{"n_layer": 14, "d_model": 128, "n_head": 4, "n_kv_head": 4, "head_dim": 32, "d_mlp": 512, "vocab_size": 2048, "activation": "swiglu", "norm": "rmsnorm", "norm_place": "pre", "norm_eps": 1e-06, "positions": "rope", "rope_base": 10000.0, "rope_fraction": 1.0, "qk_norm": false, "attn_scale": 0.177, "bias": "none", "tie_embeddings": false, "parallel_block": false, "init": "uniform", "init_std_qkv": 0.0304, "init_std_o": 0.0304, "init_std_up": 0.0304, "init_std_down": 0.0, "optimizer": "soap_variant", "lr": 0.00797, "beta1": 0.95, "beta2": 0.95, "weight_decay": 0.0, "lr_head": 0.00762, "grad_clip": 0.5, "warmup_steps": 200, "schedule": "wsd", "decay_fraction": 1.0, "decay_shape": "linear", "final_lr_fraction": 0.1, "batch_tokens": 65536, "seq_len": 1024, "doc_mask": true, "train_tokens": 155800000, "steps": 2378, "dataset": "wikipedia_en"}
Each number is 128 + 24 x the weight over its row's rms, rounded and kept within 0 to 255. Layers, rows and columns count from 0. Numbers have three digits each. The size before them is the row's rms in percent of the matrix's.

# layer 3 MLP up, 512x128, rms 0.185, rows 337-400, columns 0-31
106:085116121102126144130135133101092142112094129152082145136129116134186165084130121092126123115139
098:107101145134104138139103162136130090156147172153065191154137166124175156100125169124159111077160
092:138131098140129115128077136115140126163158157100134125156104159108111140120129112157124128116135
086:092158129124130122137130135129123123140063127133148132150104134104156121148130102148166098104142
108:128114101098110117102130096110184097132138141133114127093110130128127077119152153154118142145144
099:126158148140113107154144136115129154088091155098126092103147114116167103151160158119135128147144
114:131112092162115111121138128138124123126149111110120158147141113110153145146103153142114122076134
103:173149121139134157137112144124090114177120119114121126102145108111161119125110148146103130131095
100:198146113118139123157146128130144119138108146148106146132104137143109161102117101134133091128150
118:132118117111146110127121114135097099079127130158094147153160122098151136188077088144131137107150
099:114117156141086173111133104095154124149121140151151111155138164152102122136139143147101148103131
112:154138105132132110157088112131146154150153136155134095117167122097133139156114123075120174102140
092:100095111130086179150100140100124155131117079127120131113171117114141105155113117166130102122127
113:132146134114093158130141078113131132116136162088153122112134140191110160118085132118118181101144
109:127131119124115144120152133110169106127134131111136135164110064133100194129100135151116152135119
095:129124136135128134124110110133124121103093102100159072153116097145138136132114126154098113115159
098:099138164125155147145125149122071157093153144147124112119150136111184159162102124130082139079120
104:140083103172104160109137128145125110118158133151137125154099082117148122166116127097152136117151
101:069121112118145133107134100106098139107089129130089151120137118110093144145112096139154132120139
096:133118115156117130122146116104166120188158123134098119100097155171082126132081079144126099104093
112:131095141121107143127094150177124082128140110107063155140108157146124160127158172120152090132122
102:065129133133133126121135149118144158118139145151153175125151175136145157137166146111150130078139
094:136131091112070158106138117120063097083147135118123099134110126120117114138146127134154156087102
088:151137125112117116105131151178152136148112143123138129130187157133107157133119148146125145128106
102:102112124107137137166119148132119169128125104103163136128095164139193135126151137180120169129133
106:125115171124131122169155084113114114134114156126123169171112080108109183118152151144087151136136
109:120131115177134118104132110107086113100102187133170141155116158120110123137093138121104129125102
101:125108114125140178159119149107131115148106087109148131120128109145083111121049114110134101116110
104:086165144144150162159090140128136110141129114169096113141155170171153137104140130114174138150123
104:146154088139065092148147102117111140179144077181149125137130116133123121147101170134140172141149
095:109134101095134117150131111140133119140098123124098140107106172157171064125094139133129121134170
104:123147179122117131106130102114105093121176131192142151113105159088135133142100092087165141149141
099:107117114184097133144111115157129150149153152116089119119112120124137106148125096134127124143075
098:133163142121148123107147133162130106129101155140135130130117121120131150116130171103137084198113
113:126153121097121111112123112135090108134095123137141118074123176118107147112070112089146167144137
109:125143111108140121116148138109124123142102090133127125198161129068142121111093105140170109139084
106:104102167150121121136167117150100082105098106117100124109158138173090118145124108141147126138106
098:138138098116121112154107135158148137135112127144143179119102149166153098133126114123138132153103
108:138153144138140130131100113086100115091146117119115140135188109058099118107135161174167152106152
097:145119127111147130111141163108110104108098139125197095154145128112117121146112126133170100138128
091:156123135093110141184136134108093128162100130073107131141130125157116115134087135107148122077113
107:104092171141113136119086129101147106136139153095106115142141115091120109139131128094098104133137
103:124157090114166123101095104127138094149104107087166137101107139149141106159140083114158139116151
093:157124146165138126153131116106167086063134188132083148154141147142118143151146124122177155148081
103:111134111128116102150084110094089110147103166157131112135101105127163149124121107104133130098120
096:133140120158142165123157134131122142059113146112134095140137173098088138165123126114119130116139
114:099083108112112120165104133157110123115132125142138134145098120152164119142153170105188157109117
091:150118100101140131106133147175124107153128108139154091132169165161082096114155093132078096109167
107:112136158133135145112111161122137159140117119166093096159097128152189097148085094081110136101135
096:115151072103132143114130105158106132137157095138121157129142113139107141118102112143131141109095
098:126139143130097137127147141107142165120105159112160112114153122140146182114137132153143161138128
099:141134114121125132108095111147097097118141155137136157133120144123161150163157123165131173102121
091:132158127111150141135148115137154132119154182119091122117180111145132136118156087149085143175121
098:124132150146098137131136135125125075119127128119138154088158171156106101175154148141133121137117
094:150166122127087134159137141132132178150078105156142139136135126104139091130141112140161124146134
115:100120141124148164119164109133125120147090161115159088120124135109160129135110152097171147154188
112:155128151166126139122117132091122122132177111156127132144155093136117124162172133110090107123144
086:111135128115149125128143145105128061175159143108128201101099100170118156140131101113158117130182
109:157106139122152122114115164094157169153124121137152173135188094136119122155145106162133124150143
098:103130151144126117149172099107126125164113126116078148153135182117146180085161113106102105152149
108:135152066113143133090179119146136107114138127124142118110139103138136151105124125078124105126104
107:105132096117150116139137135134112180117111199109153128137109131129144133164135136122126128108129
098:091132151071129171166129141139171136140112152090085139117144105143155136086152119133113124165115
093:091139160082113084150109125105101104135107139140136132179153156147122140125107134125130118142110
# layer 3 MLP down (transposed), 512x128, rms 0.17, rows 337-400, columns 0-31
099:127127152125129113129129097117153057124140103095121089082128110121131155124145102144108107078131
098:128078086112141135135095153126166087104115132130135162169124125113133132183116124193119094103147
094:121135133153173122139148088085105120137171120110139125135136117115085124149128113115132107103149
094:123147136110112099136072083121120117138159131105117099121098140115183095125139135145126101113150
094:125139129154120146153127163126140128129132113129164098128113126083144148112178135101153112121186
097:114101154156147167112150134164145106175121102136121107157143137112140134107085132102088123095092
106:079084137139119140144111104119131073118129151149119152147133130132160121159071154131122183137125
103:116150144127131142128134155112148147143134133116138127111144121130129133123138125129168148128132
107:155163115122117142107132130152126122142125141092141148128113148110114144122147090183111105116095
104:067129119103113107124115122105156090130083126121113121114087132118123114113077109145126161097125
097:167115092141143145152199118136136140160144129116118134121126122124143135156120149162118137105128
104:131099092115138133162140165120143162162107157132138134071140099172137148158125142106166139146131
096:087133099176103122154100134125103172130113148140167129150141099158123117131132137168122131134129
104:091141139119157099123165115141115115094122095111111119144083129086143105099152127143119156089119
109:167137112114169120141156143101113092155115108108162131157101056142169173142132157161153134112118
097:141146139109148100142145143115109133114119117141097103116132126130130085141095173147153130146157
095:149164151081140141109129106137125153104085124114119146125101103092116114131092194143134103126116
104:143115083089115141070152124111107154089136129133074106107102137140134131112140102118121141166135
099:155101147162136115128137127112130126087183106095118146128140137147154139095152124146099145094130
099:136100129106145128150120090149141152103109146133141100148174091118137137137146126071146169123170
109:152135131170127132117092104166106116105088121118102148161131147127167124157120142142082112078133
098:178105113149105107147097111148113121097139166146095144146089117106146099152133151119122117111139
100:118126133112163092140103144135102094071085152121147069119114109117121140129143136149078113164159
089:129130124081119133112165092128102141149139138095117092145116106131132102161130117091117104167106
100:167098119128130111109090105091123101138130139160152115121142154129144112124114156168151109151131
104:125074122105146146140121106158146138119166104124142164137113163149160090085140157117138162125160
107:117116120137134090142159115100124113147083145098122113150109090147149125160130115151103113125102
090:113105142154102138139141121163100134101117134131148120146097144102134125120135152123128168155093
103:109131133102144169138112127151141148144118165103133128118143109122136144155108132118103128128101
109:100129122113127113108121111095123149134130111112108104091116113132108126153065185163161147155153
101:147128110157143136130114096129143143105164151110122135149140143093140139113166150099101130172111
098:170074106107102116171128131133174109113108138123123105142141113077160162155120169101124108095157
100:124129108114128147130083140113120138149182171148140135104155110125122151109121144088156134091177
107:085114114119144118101146142100131142140135159133116138128121126159081101129165083162127124077103
107:111143142150134116108166119125110107142125100131109126124147096144107114173173123112141144100133
103:146132085108108110132118075067111118114134111115152129173107108132175134157135120129134077151084
107:123140081098099158136097097171123136115104120100111149185178156097124142122104087109122138113164
099:141126074130165165134147161149161146143189118105125146133120150138125114147138107133113113096115
109:104096146176121097143126143125112104126121139115137151121133140143159148156106126134092118135085
103:180145109087117161144128118110101145102179145132141149124105102142120104160153126132170081104131
095:148144137136110136137098125076130183148097124122147111168120118108129131119117139128092102152107
101:184123182111087112160087158142146132150159142116124136133151140063155139140134159145126091124150
107:121112102144130140172103116120120132120114146154114138150120114137084182159095085115158138093124
096:131109121168112122091147135168122123149099130074124112116146107122114116117114128127147087100136
107:118137144112105103136092156115126097111115157113126111147130141100144133140150085114147140110094
095:063141121160130146129173112173154146093153098105136129170124142121118124152104123111123130134116
109:144132106131122133145163165083101162150117134146123177109166083160129120121112139129128125126145
096:139100162163099132174142123096139106143150145098133098143103112097126111077149114137128139130164
106:099143126120108161152122129145170154157146100115119132133122133113101134163158095111127159103122
095:149135082081146135115132119125150108120179136129166123079114144102130174084120114119081099102167
090:096141158142141162142094153146111126141128142160130128128117143092106108107124093119121132160131
099:148157133103069112152106134152146138146189167136128114144105168117125152120099094119174124134145
094:148155111145128129144112152124104107090108163136157106090165095096152146127135082158133137107118
099:139116075164108140123119123146167107137119110154135151078184157124076138112119138106127152114141
098:119160139123092137145141129089162152147147105074121125156100150157165080151108128160158122123125
102:134117107168121122147131148096122134171147117124110132110150149148161131118132095125131144123146
107:143117152128163089117131146106143146131152124132124127158112160149183148102144140146145155099130
094:149124106129115117153156134130174122125142088141136130176129127107163152123155136134136162117158
106:152133124148159115129157150121121157126158091131112144127079125136076128100084112140115112143109
096:149106157117190107130127106088129139094095154153130136180124135123123168125124141120070171125107
108:060161114068123106113148130120125115150106124108178146143088135151128120126107104094119111134111
104:102129178138120153164182116102130073127129143117119139134155101083086069119104130106137105108088
105:068116169135064160139146151133144116149136115162120112111162132159142131157150115138105145119090
097:109138103109164091100110175154096115127142128091149119156132097128120108118113116104118116125139
# layer 3 MLP gate, 512x128, rms 0.191, rows 338-401, columns 0-31
097:160126110097107129114112151116146157116119111148123108153124119136102083138154135130125147094145
090:120102135133129134120114140120120097147106140133116131125135161130154137108165120144114110143130
088:093159132144143130111088146113095141165099129144118165116146093100138136149144069129189127116146
106:109127140119076171062132079118136097129106125135106124139103119090108120106121132116086134136160
092:127143083098131114109116170119087164111139143119155113131118124101121131127163119120125182146127
112:098134154118143142138158180093136162169130136110098123141139127124089114149133174097164138112128
109:103137114126089128084122151120132118107113147147117155113096144146127086088133093099143111111160
108:149127145147075064126111126128126145130123161115147128140149132114127118116147137174126116123121
127:077110160166145123093142128161147160136105104127162111091107134169124131084160145088121135157089
099:138126118106106138116161101122127182133166130123147092148120165148106094121125158145105180133074
124:102157181141112143117134123112147096117114121133137146095120150163146131072141105132101124127135
094:134100122142104164144138119119130135130136069153110113095155156119139092135101101181171111123119
117:130155118129140121115135142161144149142112137140121135164158133090090092188148100157165131172105
106:111101161112109132141114101155133147099115144163162151143130148099157139106171138159148128122121
093:109160145144142127093092120110161145113137120080141149154093138116130113115141139135099098106164
101:132133096131119145118123128137126120141132137101111127140124135194133155128159147131111097165100
106:113141132099118108152111172151180099115135137124118143147141103139157133108156148159112106089077
106:078148110137162137139160114103149168169126160131139121134099150141155159127102153102162123147102
095:111136142146121089089146130069099125109141141112144099120143133167105099132102133118149154122113
108:093134090127118134130111139145107164163144125045095106112149148122153146111184129155126100101160
099:116106123132117103141172114129144147139129122147155133061122146085110150138111111151166123083085
098:133127113122117144167124105106109116136095117113095146154155120128168087136133153146149091108143
087:135157136137111117119107138114143114165106108145144123108171132139076117146109133103105123145129
103:125139138101146122151120162125088107137123154146163156138122089137122186134121133129142145129099
101:127153133127115119131123123136085119118138118149148133163134167114154162115192152123137134105178
107:174137133124157148098102113122089109164135124144162136156168079123119137123151128155115124141159
095:139110123147121102102119095155136155161139142186137140137124136110167136133210144152098147130121
111:110111103131151109128118090121132104103160109170199135117110089139115128092114132103117150143168
109:061108149110160150114133142164144079123121123116133128122133127137148108126153072099109083125129
104:157117131145140119109128126132158119132173133100120145113142169156123114143145122103113115148083
104:122143133146141094137147121151113145091106159151118162088109147091113114085136159125119111146092
106:175118151147112161113102097065106130143098131137130130155115119122107115182126105125138166138168
100:127152186157114112107106145111113129107103146176153138165100169102128147115132171128130112141098
102:097133133097138170074111143137072156128118138159082112150107189135141108158084125100134127148162
113:096127116127096155095164106154144091132115107119093102177122122116119112124127077133122118127128
104:138168150170125082134099185125085108126090059133153099122086123085126072117097131116117156111131
097:131131108139113159159118129155146098120158117150118161125089154145143124150140146116140171140092
116:128141104124129159136129134136103148158115135107071088124136173113133096128125170146101148119135
108:154101115132138123159120100180129115163086161095165124156183126131154113116062112157122158163155
097:155107106160115133196116148107136146107097108149109125151125126138124108161106121071110132133119
095:122135125104140134143110086147168142138086120165167132149130123138126146127166126135110119093143
111:057099119119170163124114145148120119145128170168163130113116117109137145160138151085150137105117
094:121129148159135134140097132053171106114116157121109134171139081150106164112139115139160109122078
104:105144136151113105130116102143131147147147090138141084124131135132140160125106115134127127104138
090:131125163111088111097104110119155112192149136158135144111114064145140128115159119111127126136132
109:134175094146162130102144133130147139148125159106128130098125142135109111126144100162110178135101
102:084150107114137174096178147138103143147135099095124133109140116156130145145126093141117121088145
106:125183149107144108099124137131114143117155127089086095129146103105136140101088090127148124136112
095:149173129131160091147101112104142081100115122146108103189115083149105177132120120124179127113098
094:115129170118145118109108142088149107136130113152088133148138131155101128110142108092125140126151
097:132118146139142090106153130094155117136097099112131130101152118116094133117108119168116126138142
094:131161104139090144117105155142097160083132135126123124139122138107154157144092120143109095171130
100:123129091088108103106129128136110119128108118128090095106155163108159088125131124168166143140110
096:165172097118064130156142130131112172173118151119092128154108131084118108138155132148117108159094
108:107131104156105114136086108130139122128058130168143126076116120136136120168132151129145150136114
114:127169081161133153131150127149109114129116145083138106144107141127145157150133110117150130075127
091:142107127119155122113136145166120141137104118152141164145119169165114115138128110136168133110154
111:157124135122133127143148145092150091124079135144131159161117125146090132168098136123160123111093
098:136119168135103169140131165140106130169127117112120125155166119107139097120131085139114092137172
108:129129166177113103118157127094138159093110084134118132137137120127121140126111113149106163129129
108:116153172111178109106136086133157096130161133088137129131122132131106080103107109110149126142142
097:112109124128095116103128161116116133126099118129106143134147136100100127151119141131108118104143
091:115118149113134091127138144113145177142066143106121131152122151148084135116136092157096136184108
095:140132137159123109107145156126137156151150094159125153120146085153154134148140116136131137140110